Weights of a small transformer language model: vocabulary 2048.
Each number is 128 + 24 x the weight over its row's rms, rounded and kept within 0 to 255. Layers, rows and columns count from 0. The size above them is the row's rms in percent of the matrix's.

# layer 10 MLP up, 256x64, rms 0.239, rows 4-14, columns 0-63
size [114 114  89 101  97  95  94  38  84  29  94]
[[ 96 146 131 135 134 166 120 127 105 138 126 117 149 190 147 125 134 124 139 134  92  99 134 139 118 116 145  90 134 146 158 132 129 156 127 114 118 144 168 150 174 107 134 123 153 118 118 113  89 110 111  97 140  86 179 151 105  88 119  78 132 100 101 168]
 [ 89 122 139  81 104 133  98 126  93 134 135 159 162 140 122 138 112 138 164 111 120 118 187  84  90 137 124 106 121 111 109 118 143 122 123 126 119 141 132 142 176 158 157 155 137 147  80 132 108 131 121 136 136  89 155 145  99 140 128 162  81 133 106 164]
 [109 138 120 133 140 130  91 117 104  94 110 152 120 148 138  97 134 120 127  95 140 128 121 115 125 128 145  76 120 160 127 131 124  94 179 146 138 164 135 171 166 132  86 102 176 132 115 121 127 141 147 136 114 117 119 141 124  51 162 157 140 119  95 150]
 [126 145 162 114 112 165  93 147 103 118 109  93 102 157 152 154 151 129 142 146 142 111 112 116 120  85  84 140 138 157 138 135 134 116 154 155 168 186 114 127 136 142 114 153 177 104 139 109 173 109 136 112  96 115 138 118 132 104 104  76 148 126 122 134]
 [131  96  78 138 171 146 113 117 111 110 117 135 141 123 150 138 118 145 156 193  83 100 156 134 111 149  84 129 159 147 113 113 120 117 121 129 118 173 151 147 141 125 103 132 155 142  74 141 125 144 152 105 155 139 136 142 112 138  87 170 146 135  97 135]
 [106  98 160 118 117 109 119 148  92 154 103 125 118 114 158 119 106  80 125 165 107 169 142 164 113 118 141 150 144 130 156 103 121 142 138 140 122 161 135 112 166 137 177  88 178 119 138 112 141 123 155 121 105 134 148 122 124 123 101 134  61 106  99 118]
 [115 142 168 124 114 116 126 137 126 120 140  98 129 112 144 166  95 169 122 181 121 113 157 122 123 153 145 125  81 155  74  93 143  89 128 141  98 117 140 104  90 153 138 119 121 135 173 159 154  92 128  90 127  86 142 154 141 141 131 117 115 145 104 132]
 [ 91 115 139  82 157 158 102 106  96 129  82 144 131 167 186 115 110 127 164 140 106 130 136 102 103  90 143 117 125 140 103 176 151 122 161 139  99 135 109 134 126 147 134 107 153 136 101 174 150 118 151 142 149 120 134 136 135 134  80 117  99 129 115 146]
 [ 97 144 128 138 137 157 147  98  90 127 122 129 108 100 108 140  87 133 150 107 112 141 120  98 152  81 142 107 141 140 113 152 139 131 134 129 157 122 145 102  84 136 121  91 172  93  98 161  97 115 185 127 159 146 135 112 157 100 151 155 110 149 148 160]
 [ 95 121 151  87 173 139  95  90 101 169 105 115 129 143 187 126  95 127 172 127 106 136 149 125 104 103 149  92 106 131 112 155 148 131 121 158 123 141 104 114 129 150 163 123 144 131 113 148 126 134 161 126 175 111 165 166 104 121 110 132 107 128 120 155]
 [141 156  97 116 162 120 118 102 116 100  64 119 137 134 148 107  84  79 135 146  96 134 135 149  68 151 120 117 148 173 109 149 133 115 136 118 129 157 164 149  93 134 144 156 153 131  95 110 158  94 162 113 130 107 127 134 146  97 120 131 146 137 134 130]]
# layer 10 MLP down (transposed), 256x64, rms 0.215, rows 4-13, columns 0-63
size [112 112  91 107  94  97  94  33  88  30]
[[162  98  93  89 138  94 115 159 102 127 142 120 112 131 109 144 147 129  92  90 141 170 132 121 126 151 112 121 150 160 140 120 146 106 161 130 107 122  77 143 173 103 124 145 128 123  88 160 128 117 194 137 177 112 118 112 108 119 117 110 143 138 138 146]
 [120 133 146 124 117 146 134  96 169  87 109 139 157 100 160 110 174 148 145 134 127  73 132 122 119  88 125 161 127 139 151 140 103 131 140 142 104  88 136 134 129  93 147  92 175  95  92  94 161 148 146 124 155 133 163 135 146 106 117 102 125 157 127 106]
 [147 145 115 131 163  85 131 119  81 112 207 161 130 163 120  88 117 103 168 139  90 147 134 110 140 108 141 113 136 126 109 124 154 119 124 117  97 111 165 149 140 132 123 119 131 134 126  85 104 168 121 123 121 121 133 135 163  90 154 128 139 125 109  86]
 [115 140 121 144 114 131 154 138 149 167 104 133 134 183  88 137 111 111 121 134 146 157 168  94  89  60 102 170 103 127  97 143 132 140 133 130 136  97 141 131 135 139 142 119 143 108 175 145  82 145 124  98 125 132 134 100 131 160 120 116  87 100 130 144]
 [113  90  97 161 125 123 115 113 111 102  70 141 161 132  91 154 170 109  93 138 123 100 138 132 131 144 136 134 179 157 154  89 100  99 156 127 129 128 121 168 117 145 119 119 121 149  95 141 143 156 154 119 136 121  99 127  99 118 151 172 167 157 131 128]
 [138 107 121 128 118 143 152 117 110 178 118 107 118 126 143  99 126 113 128 119 133 158 133  94 142 138  93 125 155 105 170 171 153 158 120 136 110 140 146 111 140 113  98 108 123 117 107  98  99  55 128  99  82 185 147 136 164 159 158 129 128 122 129 120]
 [134  98 101 139 119 118 132 112 119 142 153 146 134 171  60 119 137 115 171  94 166 100 120 172 155  55 154 103 163 130 122 148 131 145 103 169 108 161 131 111 122 114 130 118 146 118 122 116 121 163 139 127 132 153 152  98 132 117 116 152 132 122 119 151]
 [130 121 147  84 113 129 122 124 126 143 104 124 131 127 142  85 153 135 144 170 124 120 143  84 120 149 144  97 108 116 105 117 129 154 133 118 112 202 103 129  86 140 138  94  80 151 136 160  72 125 156 142 120 146  89 133 136 149 140 165 153 136 145 124]
 [154 107 108 101 114 118 145 130 135 142 134 128 143 145 153  84 128  68 166 181 109 118 143 132 141 164 168 117  96 119 146 125  96 128 138 133 151 113 105 145 135 122 143 117  81 117 113 133 140 145  81 163 101 108  92 154 153  92  89 130 134 147 159 137]
 [178 118 104 149 120 132 129 181 136 108 110 146 122 147 134 143 156 129 140 101 178 120 130 111 144 119 117 196 103 113 140 103 138 130 178 115 162 170 127 104 120 143  78 138  94 102 145 130 128 157 114 151  98 134 104 144 114 129 143 120 135 121 105  88]]